Weights of a small transformer language model.
Size: 17 layers, width 384, MLP 1536 GELU, 40M parameters.
Architecture: LayerNorm before each block, learned positions, no biases in attention or MLP, tied embeddings.
Training: a variant of SOAP for these matrices, 4689 steps.
Each number is 128 + 32 x the weight over its row's rms, rounded and kept within 0 to 255. Layers, rows and columns count from 0. Numbers have three digits each. The size before them is the row's rms in percent of the matrix's.

# q: layer 9 attention query, 384x384, rms 0.0472, rows 64-127, columns 192-255
# k: layer 9 attention key, 384x384, rms 0.0469, rows 64-127, columns 192-255
# v: layer 9 attention value, 384x384, rms 0.0395, rows 64-99, columns 192-255
# o: layer 9 attention output (transposed), 384x384, rms 0.0343, rows 64-99, columns 192-255
q64 105:151095135116140135086121083116115102132107128167053121069152103118173168149158116102125096143122074101132101140174093080142111125151165104157078137092121092141192152125110110120164162139125111
k64 113:111145118103148122114174132180118141109104150139080155092090092152143169119148183090155172088145095116140092151150135104144114150094195145151103145113074152146133149125111116189140157124122133
q65 106:137124053204112073122123102140155113090078122113133110159096197126187118189160140122117143145155169191115108144138141108136127101117112188127139088114119113142071121089177155124088204122107169
k65 101:196141104148137140168099124098167114093095117080177133113107200137146122102148122166114094177114173156121196146149096102168078110118134096131100131163100087176139073159125192055153180115123108
q66 098:098083148126147167108114081135146088185118132094114114094124128145115156021103131120228101149122134133136098125102103168146125132111129127128117119093119093117065146174167097117102195095129055
k66 105:103085165071134155119124164093156160107065125131099145105136118149153134084152091106229095159110086138144079156125126135079141092136190173158153156099089106161092152171134037162155154142111100
q67 106:140138170096170115114114187191087099191138110157093148194173136136085125173172145123111138137091154044141149062155105107069131134176145138132190114171079092137114173150132118173173068133107127
k67 109:161102125102169134125129150143079075105096131146112075152061152155136119143131166073161133129154124058053089169071196122120132114130167122042153089119123129127159152098104087155152086135113147
q68 104:114110166170106098079125069142161130104132154200090154103088110125113067112201120144158133119136121108131111173081156198076124167154128131104099177165152165156158103153094107237134128092074064
k68 105:121115137133087156104166095103064114121122113145096192178135151173129137172097103129125210068132165176115087095154140095145120185165090072099051130075129156157119112141127108152121100113067128
q69 097:093144107211103085107062096189132156096125188066184136068156173151178088075128128112152080090165133132157123145149150174131116132132147182153149140140153130124100128078173104185139104105128154
k69 105:103137099104156105178101086188220148158143105125166138179164145142121165103136144190181100158108140154185110125165054150140090123154146120150113129070113075132141082069088121077159105104108111
q70 106:119061152148131149118124126087120049115119110099106143081143104109143154100103125179085135184183082122115109124072109125105086167124154062110063157159135156105136092118151115120123124129113121
k70 104:120135082164199168140134142177155126090168109141150124065076102078197057186139120150073102112132098095132147133121136121148153169086151225166031138135141181205104151129138118095156143159188148
q71 105:119138145158163087172142169072162142085154092121152132147163133120151112157155135166137196120141155154168138102146177173121097161112131117145127187231095129157143118078196112138135092159131161
k71 099:149151117120124122099138100038096053100182121148168099182141105151150108111151141178091146174109157094107159074161166103165117127120119110068112181189142179140164104128156167111123116172128055
q72 101:132107106161169120145136156027154047086112098125106134151143146162143225165034145114117094115144112107097142154167147078101110127086132144110085174103117155130091128120121175140109157157120162
k72 085:123149188183146137120111133106159208111139167103108132051118095133155149095120104057151120076153113104116144082067203144063132174083062151109171128152103151106128185102161117156122138165105113
q73 108:099152137141121097114081090137190106120110137128150121153132150115085122118165126167133144115118152121157147112103109169145086122146047115108126133131098178154100156190102127195154139120096138
k73 111:146068185106130107087119150053137104139114143096172153132172130168182089094143157131163086164111165116090122104134151198171091110165142101152160153104101130150127119154088105131196131135084128
q74 103:059160138163154185166102140158051107162147148120111159142189175116112109104115159168123114193145141068136166088078110138098117112100149146150110123168125109078156142143154141133145071089129159
k74 101:121128141146158219167143117135116150149123126140127125119139149101114100149129161100158120153120100121120142151150130139080157143145124150154146056104114083131125175104091057159129101104119189
q75 107:174195064072094073065130123152146060069115152156094103169146202112111153157127070125128106132098149174167151122154041106148086107125140153134068112095110113096116074169134151174136167190126129
k75 094:101157079088084120153121136100089091071187182115136137123142109094146090131098097107156121157138152207123136150141103147149102167125118111173179107192080082128149135088111133122131108156119158
q76 114:150153121141101087181174094149148161085094122073087128104080144128164103160113070138107095174217138077170100199153144123142154112124193178120101144049135152153129068125166146138119176121120117
k76 125:118105176129115084196174136117155186138124137069099085152114104123181098075157106133181132142143151142129104135139120138155137097056143180121144112165086151164079093126141213106124171118155082
q77 105:107145164127105146080067114111068119145113152102108187115124170121139101201104114132124081179154097128103159092115103126179180121128137132161123115143109073071161095084155156098144119151140154
k77 086:146167099108091141157148085194124175075135155137121201099123120102092129146132142124109093140164156143160112165135125187148153138122125163155152087134120085147180122097142091116097111176160163
q78 102:146146098147158126096143149210159124082088115130145129145188175111092113212100130121097093077162081181104104087150099086204101066107173189122084108132141117038200140086100125086140160160134142
k78 097:133123141106122179159128121173105194137148135107206097187147116134104109151120133184088133160203106157112122145087128137114129176093139150112101093149107143120137161096074154075133162112112118
q79 111:093127105116166150089124155079163072138144135117105130119143160104122186127092131161113096172107112145134066150102099097083073123122081084116042140146147101137185119174125149141129210134113145
k79 085:109170081148146137109161193168165158114134177106127176099167090121128118165072087100102112116122120166158125124087176136090152166172119139151143099171099105126100210120119096137110172157108136
q80 112:185139137133138135103131092171151186126097135177113150090126108135133169145204146098144127108094150141173112077188136169204161125112131162148145125154054121082091107126109159141131160098106112
k80 106:173107152098053087084099145077104032105150089169145120230182092218053178146164097149125164100134123156137095122145140120179200148107183089126131141156120129083125117157117146157119173137100103
q81 105:100090119133162141189110136144084120104104135064118139091141103157178139123071125140124114175178116106083100122139168084100148078105133166079147157142099136089145146110132111076139110118128130
k81 099:092154160151162117122100179154115116142080129119118122060090151112185049167109117057151096145110093101070187195129087084069134123099107129129192110124134098135139150099095173129135108140215053
q82 107:158133111111087099140135132095129150095115123086121158118127121103132102174099108126127120134122100132175105197169081092115079155154075130120109148131143096152131095111126172200123158142167126
k82 095:110183095063108152132121126134188074086161163160085175091165065070139075112085120162140123094158141143200139121136103164194161151154133188155097110133123122151164149112121143108109118187164086
q83 106:096151145188125129092112107096077140130101122119162152104138140133158130130151114098140090133127111105187152093124139114171130110132121192135148132102123129125110107094163151170134096128124170
k83 099:133112121143121106148139136163180131101157149101130174098179113114152158133156143146149082127080127145130136131145134206180165073114131174165180140085115061131140120103119091142144139160156128
q84 098:133116138136119129192149132189136078119114191131161132145128113117086143065148111151124172096096175160109147164145159153098151144121148090054155110149151200089070091176132132159122103131090081
k84 078:106128128119125173108125116069090070136091099160112106190125175141125155104168110161109135143084110146087125095095135058140127146118130108079097091099165142121152080167113145077140141124094099
q85 118:146130081090155124111123125102126090097177164149072089112101166110124127192115096126155111177147072102170165116132157104189066117173129137121044173106147086118160127101101142135121115126140115
k85 106:187153066093118184109180129187144209086170130113103124145106147152099109074098146114106195114133193102165187134119190130185097178136113131113135083116080145119167105144143186089091099112119087
q86 108:167122156132142172162128124117143143127099089160141148123095084158131076111159143132119138054145125135113092130173222155176155141114154063173159151108086113123100150121123097102151104122094111
k86 082:161133170150115136132099101068107117160096076116140057207138153153113156106196121158047151110128144114109126105159100064141123105101158102095087141104149121124139080173110155132157149124096090
q87 107:124124113132069081150132144089071113114123064152091100159151161128079138149126159099054107166148126116121119153114117086096102154121099165185136123138154072088131103143102116119141129148156186
k87 103:158107163143191174151136102154155158143126130090136158098107135074090119111045148089107104138180106105143132180129135164161094086099085128157129123096145147133149134168160146061104039134171162
q88 101:116115075157104155126145101101129113141114141126058091081179201119132120080146130130119153115119114136072127142117150135097133123162136185167100095095131107143117190119100128185111117121144092
k88 103:095158124137125166185143124144060167150074105115114151112074171149110204119106142104135155110072120121113100159148112101123066120114150164130096082105093133107118143046155134109148095137116174
q89 100:144092173085165160124113140154134155167125102129107118060090124143141143063112157151148102124098089081117115132122109159131146176151147137130120106087053134092084131159151105047130147039153077
k89 088:129108134051110174130163092089131130097080142189136092158146135137097162120178126163165156192129103082146100119166173113119108107147173131103093116147102178114127104210162138116073129069125095
q90 108:116113135110154161119121101120079143180158127173123149167144133116120158100179129101171119063088139113134132068121103175126150068099120147148058076141113134063121126143161154154139182100112129
k90 115:122187134112064135091127115088100051084122140125098146149146089131141109156131145107074167051124077121108135156176110081118127134124136115147154104134107151139176197165098095146176186140174160
q91 092:123125165207173148175072123134087101183172129144131106065195110163146130127130166162133136163132152092060100123112137152043186161123114124141133089170131130143098124129175111157095116087071124
k91 081:144118108120194159149102095133062090159095083113156061180092150174107078119115124155130176138124093111084114138082112082118117149116178124110068101089118160110085073138138166110126128113080115
q92 101:089127104170156110155147177138147096160120104093178165155135148111124169079109100119098105143056191119140145058087134112119139079103098120130089105202123118121123147139169165113115139093159138
k92 092:118128158138140145151109118094187120141129178119143127107194109137113103126118100147065054142098165169092162089152151141159171110164098140174182136178114099113154098096110119122165144131197118
q93 102:104080161176139146120122126145139147166126159130167144132111112130138106051142103127136139087100162080129097125094182143127111154106133085097183124130096183141088169186093106142122047068107078
k93 103:082094164125119149123132101126135133216149073186067130148119113166130119131157072147109093116123180134132088031117143096128147155151108098106144100121140087122142144135117060163111138121059084
q94 104:126151101189074141075060139119118066146095106092110127110123135102130113149108099144158117233134136084149132135111095122102133126100164204131105114097188110048111056078126150211134168133105111
k94 088:116109115141170143172166087105155167113116166080115158108101106070144160127093145128161141116119139161150116139133076162165143126111122151126162179103116078120118122104117131124139079150170151
q95 087:129130083144074156082116126127106126159098126071097106153146154107124164135103143114152091209122170115184158090120051124156108114124191137182142105112143134133119099149101136165168158121102137
k95 083:104122140111090113122113123082174138129122113109156143108093078132102154128110124100158101089122126212130123138172094211168136095131112106197211163095109110164112161123169079143183108152145161
q96 104:139163090112106167142140143115111177183137152166109124174170141110119114104194200156136165159168140117133114085128205102136179166144084094131130175255098095187140144122122151104166092158113124
k96 105:172203097182112159080160193142137070108160117145161142131131138108101180138178111079106150146116205059136140092126193070149164086115151126101111156125154089110146081123133131111118122169095121
q97 102:169141074030146103172174132104115124079112134147126141148128180119108186156080183093116136111155116135108152187147124162141145139119154137150132130171127147088163175110137118085162125178141111
k97 102:096182155102115141138138106089104141049127140202112194133124129175084124117077101109088174089160155107121174132140125126112172174143105125172189101165091244069137179176150164123109100135065129
q98 106:097143191094138131143155084108080146139159137158138139141113128158124131130157100142117148067091128129104117123094117183067104153108081103166193070192123095168089160152157121104131094123112124
k98 109:138134107114182147092137118157140005138135139201070139112086156133105129155126118138128132154126094121101130175142130126127139121173133103166112072127147158133168115153122079127138120145154182
q99 101:168065135089144157141102089121171182119153124132181173154129093133095067163149111116170177084109134125125146120165145139153120118149138109119172079085159149162168110095111102159098140097120118
k99 092:167083127114106110121106123149107088124130122168113164168182173139065137163141161208112170120130119126156176122124166096121097119116132130144099077121130150142112110152108114155134176112095150
q100 116:095179106130127124119142115086116091183131095127126183143188171121122156172133140191128086255158180092165108112140112148138150112108129195233105136222138081132175105098158170149112152163117128
k100 099:100127069110128085074152143148130077105168115105160143123081080131119137104107157130099148126148134132142133114102140165163159171159172157166159091139117142134070135059133085115133112208107165
q101 113:106145087107108137113126180120107141081139134154070102120169118089204138165141109094088166177183099119151118131175131055106120127152136170074136147097178089158123098128113161143142083145155062
k101 101:095143115166165148128120086219121216069183107125106166062080128081206112191108122128103120092154140135109123137153126143160121134110117169140120111128095140130109085096146185116105031146177115
q102 106:161165133167124135103160112199126135163091094126130109101029117156113130105090132090117149095083152161101155161048087150065164149078122155091133043142132207150094129176106119119150144155089173
k102 108:079130183130096127147140138079143163189076136099149105138141156153142154111080136098183120147092123165068116165121113163130136105104124045132192127179106105111112136122139128159139140153164140
q103 109:116155176099154155128132161138130131163100101195120100135078146138125166144188160123144129137131150080111124084139097159111148183100123118143044132135105068156109131161141119065153166183127100
k103 107:144137163087105151147122110132087083080137094176125145181121112122150185128189123120148153164113175054131136076132155109205130163138127099155115121124097142115128127146182129149104156130117117
q104 100:161150130173132150145139082155136097130150186130101133108143105135103154048118118166159156168144149117142105145131110113159095108085161091087102075128121231076059165132054135136168164105115167
k104 097:121093140148128156135163156082096147195096150107126056147089124110172131103187099153214115186114073158109087134152065099060098131146147146108106117071160118192101162113081105167156175131120156
q105 114:116131099059174144188103156107172089116144156101132115142172150136094162137120181147103118169197109105111146127155149155144137125106143144099131128152121161130121153120122128101118102129162123
k105 101:065158090137105113157205092109080213119163172141158130078120126119154101061133159077131170160101134140120128118093168128083145191102146145092167088147057139101079162104125108167066106124106114
q106 096:141174130127111116101084129121113165165134087115109144088193152126131007134145125137104145136166119102124151114143140097064103147139136219151124135143168095131147059107162144124108089171181133
k106 101:117203153127151131173135056173165143149111125124123155102151132133093132113114140160100171120121146066137150147152136092128091102126140142120122152152161076167128063117105142087026113132160122
q107 095:136069083141144101093134139072114105155143102100134139135080176142122132140094176129132107216145097101142206161110119144114114140130145144130068109127159142074176083119100164114091174126126114
k107 075:123151136181098137110142114169128173110194153150098166081097179135113126189103153095111090101117140125172137126115139204124149193103135140201182109155099143106177186117155111149098091155150187
q108 109:177105117113109110163186121117108217133162188127109093096114037121172111141141099100085128064185097146172121122153218087167079113164128095080099139086136141185085159141102149132099128134128124
k108 103:086106143198141147113122119094128128176144090139064067182175125128156131119120086165120131104138159094148177121190110096124110128083101154111093102146171138112132121111151161120066148165188074
q109 109:145136049102183137143109157156139159191119074141139105186155137144065130119130134127175159054134133161143146145121114132153081086145196088099164144120106151108129130079156117082150088153120153
k109 107:132107123169061183114107131225123152137169117135135068150124157120105138078114121122067137078153107121113101146086133144080146147099100097145154143112144136150120165098126142086163123125110096
q110 109:080178148119123141179110118162153121120164131114155092118114125111150144064122109187126152137125168152162134179133207130149127085130113069111170162106157160150072113160086126147128000146167105
k110 098:140133059102160125160111136093115091165157069118115079181119111095142089151114141152132103171117147118157146123165151093168086084138136154077073103113200113151131106061138101094130090199127136
q111 101:118097160061195133095093126115060106199092105161062134134137140170153144093138200096192111146121113092107135078106048110110146160115161118126154127142090082113091153134155120058145139182130065
k111 112:150131114141112134083118109185112081074128107128119123107074109203129171134156115082125153150165098045108115125077142088088125140093175139134124148121112155125123123194129088141099118136121129
q112 103:092172087170079143106112164096148141100147108125141118147131164089165102172109109113132104189095102127110146154092056110073137147122133192137093152130157080149166134089153160200136180136131215
k112 092:090149092103190142178184135150134205094129196133133150100194132109189113098122161116168125131147105182073129130122081143136111080163136132133132149125079069103135113092106145122131148178164138
q113 089:128148131162141118115067141119129120107124084160099114139191096107154145106132174197116165160135119136086123176105143106067133159188125140149132150163127133192168110093094108092130122126124134
k113 074:154109152148185143130113110105045141205130089074128055164099126165143126121124128169095157169116129096122122097090121105128072106106145115060062166145136149173116069112159157063137138137104127
q114 108:088105205135131089152178114174117161066113146106126115118089167112136069063109142114133086087201116162089101118119172175119133104136146095156094080139083183102086133179128115140156140115128109
k114 100:091132110128127129164112105047157118130090154088174143189124177126113102104120132148085118148152104139150126143154137166077075161163154094149093085107141114144120157164119153121140202133097130
q115 108:098149097080106156151155158158059124158152133044130153136170188110077152137134130152047102196143144123136145095136124104137079104109172145139161090151201090065122143157164149052107142173175118
k115 082:079141135138066188134112121181151126117131119103149164062092088098106117145099123095061089140165109154173146147149141177120121119099124143171179092117135144061141184119085067115126124181194132
q116 120:078143115088155138158101186048083098162146123127084126118209152143128158163098158142113102185129079077082131096140091099099122149110121129181086143111150064097141148152173152156110140158167122
k116 096:086202108129132097136153128208163151119148181146088153077128079109112119161071172101102136083152126120128122113073117145097149178104161156154171116125126124074122192085139081140077082136145152
q117 104:138111160166059100127137087168139158142051109114147165146131124106158117137138118075107123090090098162130100129147030115161133120132143163098167088066163096096109152137088146165113187154176130
k117 106:139140144111124120133120152109158139170103125088090171136141088087157167159117108149076050126163078127111107150152061170181129095128112144139109101145179094121178181113089127117133178170226142
q118 109:172095168141168098100108110181154140121100087131175134141045088143128138112189116103154149062063154183203081107104082145130141132121120138142136098147108165120107128117127098105132166088087115
k118 083:161049146065169157112091116073110050102097083138171118194160149172093165129158132177166099199119106119115113107151114094173099102131102089132094174134143123152085084159150139108161174082100092
q119 095:101118103133152174150126165092045141184152152115143189130069150110116180134105155116152155144117098139099194107073162085150139129146110091149126096153086056122158148093145118052110136126134129
k119 077:130181146168120134137164161196124184128141188157109160090119166059106119184064071082081123067139153166168167135123153151088172145109135152155144069124117155131125116092130116156110080160202174
q120 084:145201146112131104161132137175133138166118113133142148132136107128133071134128107145164168092094131170109088184128150112118152141163107088070164141171160127202128144196095093176163094159096063
k120 074:096128127099131108131135131124044104159065130128119109166166187164153143137138120161078170156124136086098163085088122052145103089135121136084099141108173093163135074167080143101112143115100105
q121 104:140088128104197132190194181099127140023140116205132167174195140133111169205097162106114163078122139108057168073154129072125138146121168165141120104154134158096142148086201115085114103111113133
k121 110:156142165146169078081113176133140081092148129198165121089108085154130137109122141083057160100151104066074190080067167115097165170087128132128148118155105187046105138145145168161118125058093111
q122 117:141117170189101144153146098150128196141131109134124112153103081111099135135148082137098153133107156145178119153106128172130162122146118110149109151105130106166161091130076119162115120111137126
k122 114:224124183128128102088109127083119100199147092098091097191152085084091130146142073134168178123173116173142086125184104150187159118129141101114121147141170129129168143106132150170141129154165152
q123 098:139150124135107114159112185123103161108135173076145108154156141078171057173177146101135157205118070147162158112177126108082134146110103161073153162141143054162163133045142165169135082120116150
k123 085:147165078146122100139136106179103142086170146119062162074155118062180101179091176076154079109085153078171134153137133177179152169113127163126176173117127110115140164099171086142101054138155136
q124 093:111197117150141080121120098133132127161104126119164104115174166149087111083148109143168118113170199125135102139092194131042153167093124194141173151230160142130127115087147183083124066122153163
k124 085:144146136149139137101106088102161034131107118157151096146107151173096151138148131177091135151096119059125158151137215100124087113128141105099102181146155102136104028127116151036125157144157131
q125 100:100127145118130155132101139071141137147130137091124091139133139148166070108168115170131134166192161127080110097125138155148148114114146105141102147109084141136137056179187138139130161124101167
k125 090:165184105139109147140135079087117085123079098112145103146146108163106100165190136158045134132150098089124138084195134057118100085120139114144124144150149106179125100197108112066120207135143102
q126 118:170179104098125086180138096166125166158161134122105116141186107080084096116161128134122145177139123119164103129160145048147114094106134141092114118145198112115110131159125176225129085134153081
k126 104:105096118141109076113132132168160126157137112109040146094128078074126098140073139080088154080102083110157144165159107121134147156124128197119110119134195100125122186080087100172101116136194145
q127 115:103138091066064114134129141125121147106169136122113107131165136110116128067075112158093112186165096100117104123135136090131100099113148160137144159095152159109103106143125143122146102155194091
k127 091:098090147189087105158097114149161196112185118114129131041119089076158118093145097123131110168138135133119097144071113134109118114142105165127150136118152104134101132120094093151086077085211136
v64 109:114155118120143139157131147186146141130148176109122130153117126110132156103137091140121164099137113109176105230107073130162167141100163122071158156077088098106152127154083070131184127086138108
o64 105:108141102081155147126076141145164134175190137094137137132065120103122141094136175136159101133125123114186110178161168137130151143141146107083099141096121093178162145106126113116106087128106042
v65 105:074165170113133135087115170125139078119116095194201127084179133090103116088122155148075126076168139091133126230117104167127189113095152146146172217096143099135148192097071179098143134093138132
o65 109:122124109165167141090124124125140150120115166164123108162178158083118169144188173072101127085140117114136095171053126087116117132127168187087099110085115142144154161169117159162156162118123173
v66 099:072097061204127098138138120148103085143059120131103170122127082167182095038092180174140126135155113161138152103108129153146108120057107161052082086139100126149126142087088136123150124122179119
o66 095:147129128087206104158154155096114127133067159109114136161170176130124155161140136103198111160120125113050122146166054107133119168130145140068117169102165063147103133090098140181188143114121189
v67 102:113099093145098103120099135081120068147131125204152104106150122055121105198142168107110145169140152060072159107136174157112162098144133113100141162108129105090104106109209122145144130121111137
o67 098:140167134111173166056148118115160133135169135136184153182134139096132119072066080171136171127108122167122146152056155062137144159174159123150093094104137161168161137096124155144125123162073134
v68 104:168053104171143119083166086121160147133158135118094210118097135148193186108123106134108115084158125172159132124130134086122177151082089135087122106127063112124138165134115112205098137151077102
o68 096:163115125121163087170139102131063157134119097092130113129075124106153117102134130139121097151100116093087082110125146170122186217151132145105100046133138131092162116146104096137134122055178137
v69 097:139127114118167113134109170072138107185184163110130118130112105086136102155164114079085117109138158137124106140101121092126133081094161118121124103104114142190172113101117077129173147116149127
o69 095:114101122155118163154174141159165178080134105094119130068080144138140140116115082147120121178138097182158138130166147104137069180142126128094102061128147126178122110141148165118106124132104117
v70 115:116126123104113195195108175132103183064085126193137194118165150161127171070065130120098130187111147093088102150095159153168107153094142109121188139082157070133139158130122126107167113111143146
o70 104:217152163154119118150099085150199083118094116159162114150164098165044149104127106144170094099127108118147166152137127107072161091140149105126116115170143129145147162091109185149122122134118079
v71 102:144136117126148049123109160022185096160178077107108155162150116114128173167140149112128119115121136073092160127233134086144102146120168110144105069105134057158097096070117110129097118141126123
o71 105:124072127081156080139168110142115124118164142087130180126108120126188178134127117087113153130130101157143146118116119163098138130105143164100095143146065146183052122086196119146155087148176114
v72 108:098122159079148101152203167061140186104148167062132138083134093122144053119144112131126152112142081146130128126132167113125132057097096181149160111139081141175104123145128136082104136124100094
o72 107:130094104173135144092130125134110143182137103107150131117122118137125107143153137144135087138176183191125128096176172166197073148140159120207102129149159180135179130195081045106120128117121149
v73 113:104102122154122076102173128175096115115079136104180153168134153103176113193127128142135127082116090140108187133113071105115115138139172098171112136118094176106101133106148118107141169218087055
o73 104:116144116164079132079115168113073162132094078123142108123196139115119116118127173130106067117120136141045080111101138141093128103167049108114164109097128078111125159144101137067134118134188156
v74 103:144110132103098095046071127116115128147114118121100154128204160139144071131143129131103106098116119066130178127169180106131089154146097125161065140184124172066157156153160076113137138173063115
o74 101:109129105151180107123160123173079146112204130124135169116176132141154090158128123079084130103130113136112109103130119115173176149074161120135143106115134072119174082135103126113116160160163096
v75 102:114095106110111159117161134142134141158191069164137115172107145184149099155097121086148096113146150104120142169108179113134179118168082127127173104151115072057161117147133119091163134162114081
o75 098:108146132110117150172161145171075165167117150097144167118179124121138044130164118109167126152134130151168076142133157094171134090120161187041140150072127130135146123107132122133165141140160126
v76 101:069068125131122144109104133090128161143139168145132127037150082131123133128145149151093112130061073109116112179131179185154179128126138059124135121074072186139156208154149149176119156105081138
o76 103:052141107107134167129134156068135096072156142145141100143152102104191116154103145146137161077167154156128164111124111133100099143120126116161106182167165138143138154107105094144132085124122141
v77 101:122133128158106185153088116180188175058090105152127123099133120133127121097138127142182146087160155112142128116140134152105164176092121128174104144030168084131116116154143152169123117102129158
o77 096:125093147066138091191134118123090099146224177080108101171117107144147086123121138099089116128100117145105230164131185099163079141144134180095124077106118150154136088116030111132144168122154136
v78 095:078070200169176122157120146029117116125163135048112091104109050142125112111136103106110086131101068124148113138133122124159156090201142117106120110114098152139083148139125095176125111127141136
o78 090:125111113125137120113081141128103196111179153153162128130103170133091127133118189111168151110193080059169172116142084128113117150108083140160096083158141101138164124122127049123144153133087110
v79 105:157097114131135142141171094107122141107136089145099146124161130069059130122168150151142077188056173106086189117152127106131117200144174122147118119124109104139113119081137157111130125116134112
o79 102:110132090106064125141116083235156151190092119152192163159165150158146117182130127131118109102086170127130070126081135188120143020099125164130136120199123090157171140116106086168194084174113143
v80 108:141190144088083103092158166125104082119134090116088186119179124131102134155108133117160131164144092156126112142084142171134120134150142131104131201152135088108092123124120099144129120131115087
o80 101:075109205140130175080117112118153222171130128128195137133151104135123127149084134074171125116173143163068199080145080169132175110091119122102130142131118124121165130167126104139144124103093176
v81 101:101134119198143157202159135211154142135177133183122113131155119148158186123167132109144153214112151147101121172094093129068112103157181160076150150191138129206137087149149161111190141100117166
o81 107:117079103119073164107167059152095132140119111135116145109120120160145166104141148070139091085117128131223184144134143133113155119110119130155165122140158161204133180131125187138167116154167120
v82 102:116125147149198132104140167108140078179105096119106121144106106133149116154199114103131104160104079135166169106147166168181144106128146112237156097177074158166134139130110111144161121151133099
o82 099:119115099073132126106094136154114164134089133214169177174095131139065157094132178143107086112061139076141108091174097100193133146201088109104104149077168076112179112203148131136134133149107122
v83 101:066121141120113170139194141094121131120152096145142141153177109103154088120196166153148083197162165131133115069126114138139093097094112119160159164118118118142098133134133129149176169154134144
o83 104:140153182128112133074073078114139163126132077203094104159105126104072121143154109154134132144075129100096145112136116097141152142169130102164137189136116132146102116110069085145146083111146167
v84 109:079071156083142137077139164109101162138083137141111158085124084122077081131094102149143098156037070147113164095139150159168112123179157084133136119251102086131098113132148148102130147159060150
o84 104:075163142119128119119129186126086095165129121151170145202192141149117192178107123071163119084141149139102114071155111119101142161093122062079108109118116141081160178132031088192169132176098149
v85 101:103134093166083087157134068130138113109111165075123111095101096096145110109140111102083099100139152113156161111092105089104179080110144101106143095131147101133101155113152114127121182149139111
o85 103:146150118129076151118084100144141167140073097181166182171120112122182153055128086101130117183100146155114148094166102134145088159115144140121131112149117099190051132115119115209136150101120154
v86 101:130144129137111151210155152195128125131191202141090104161154089105144149107116162119124156221091129094119112110083090088108106127133150113168157143131176106133095097108138101094148179102175118
o86 105:131086097118126167151136148112123082110114127148128147136083117151121132085169123137162136082061118153113104108125136120138092096104096119142142143119110158111143067139143138187090195167106121
v87 103:110096123140197098108163123177097157177148174074144086123133112115150111188113114143161120182076098119134163082126100083091096142138078069173160127149155157153109151117148151123112041173121099
o87 101:201150191127076113084177147131126178112203101163128158161088146128154070110172124120134111086064148091148148172142123126142076116107140100083169121100137143094164140132095053092186150127160111
v88 104:128180128146166135074153154155126144153105062186112193132116111167124164144124110120160100124091118123170124146097110133124097103108096130108144120105167091104119180036112107151147158176149120
o88 103:128140111191131083085149152142145196143109168134141137140104115143179141148098166117138187141146043160144147132110125087170183205109212167105123169127146118085086142081112188171125151131087124
v89 111:143108104186110092157149101099128071071129133089152131173103148123083116052147134143108131126207091148111092172100092107068157095092158136089139148137095164147143148112156079149116115069149119
o89 107:113125057095186107138134134117120108160141144114115119091156141131099128143131098066105093112137112080101119165109111121118168146107119102125179142125125151141097136192165128121138158095162086
v90 101:153114183152160097158119121108152091120130163110111106096056159126104118117123162086184105132110123154110084092154151099115182120133166166130153098086106120194155075109132109152197136124117118
o90 096:079108171105113129114118129122150149181122158094101168143123151098101134110131169132129150140150109130160097156089164133140056124120119119127112199112140161134102211165157098150094093077132159
v91 105:168114169063110063126122094100112135062123116128151095128178133112121107119137110109140115168098147094116104074148172160119141116112117087103077098172161173102118115148180110176096143146151107
o91 099:135153152111110107090119125147125072135134095117137135172127160102142175168102159154210124167109195154134146109127113090125129180132107093146095144208091105104141105145120135112139098146159113
v92 100:152212114097147153154116088171101137158122121121049147102213156121215146182109125198203226108105186149137151120127123124084071143148137180097125142148171206121072177106170125161145186149110103
o92 101:165126147142132090103161109132135121153158100164163076138091173135062066088149176083132140130141121106068164140130149195167118166123157127144136114100141075113126152095137099101149079122077134
v93 105:185179168180099150120186155117150141126186131160194129115109167117088107140110069108178096143171148133166098141124133153080141134065132154064101077104132120113165144129148082113118049149132156
o93 107:146146141147090184130120135123092119088105086096125110062151100176154083146141133138086116131110105095160139155184188149144131083147117192120111082164166126136111143087083080115146129193126121
v94 106:118127107125092114141094096175125211081058163135173141150213176201140155105125104113063122106165199177107116153049207163107117165152138155069143102128176091142179169171122111138145157103134157
o94 102:104175088190151142145138123090140104095113144166176083065109166086153161133134129130133127115138098170156121156155153091104119100091122142164090126159167143153136086129139137143116132116092082
v95 107:040146193119120145119124138148154136114129108097067101136110100109058138138145073098143164156092124131170158145124102130128131114106086159057176076145125055122160152121120177142105103160112133
o95 099:128160130149109139146081112129214172133121101101154158136181099136089149129131128069141169085158119179122134170136113075124138059135044161143130104163177121143197068122143159148132137141116152
v96 104:103123107143120146173181077118128151149113139055097156078115039166101115086179170107090154090144140178135158128051064109118145101103163199130100100058164119140141185099081079119147141155115101
o96 103:120140101167070080156079132127154169144102154128105093098080150134161178110148071166111112150133153104123124101130133144177125100106093049124090165151079156150163114178145103104139105108056147
v97 101:138151145104094122146104169189128124120136140154134092145118133145158071157114062085181133167151143195129107096123172079117122140122189198100114151127141149125117125100112134157166123148113088
o97 108:133168135149175103137145113115088151168171074101159133167141188146109091163094176098145132091171120144106132143046193172105105154121117184106039217175090139058107092139145148115160152128140097
v98 106:090152167151149119112063140111118069100108121105134155161154123176104076127122109101100137142099114142166118131157094104137138076099131122125072131170095191205151131067110138164083117153110110
o98 104:121101184186070132176118148123106105161090143115109192085177123115093128096163131152115149112091175075109137174096081167143132191097117103090094124115116081135179077184103079115126130153149159
v99 100:136156160197090098122180138124083096154150128108139190132089153125133163171130107082131133126161139171129142090067132131140107085058186165116152165147079118159092153135136106111088133132112170
o99 096:119097115089101132065073135132111182151179112136157119122152138162105102175150089102119134192111085141124142112129106141111099137127132236118130127203183092128110125085177181110110134138177180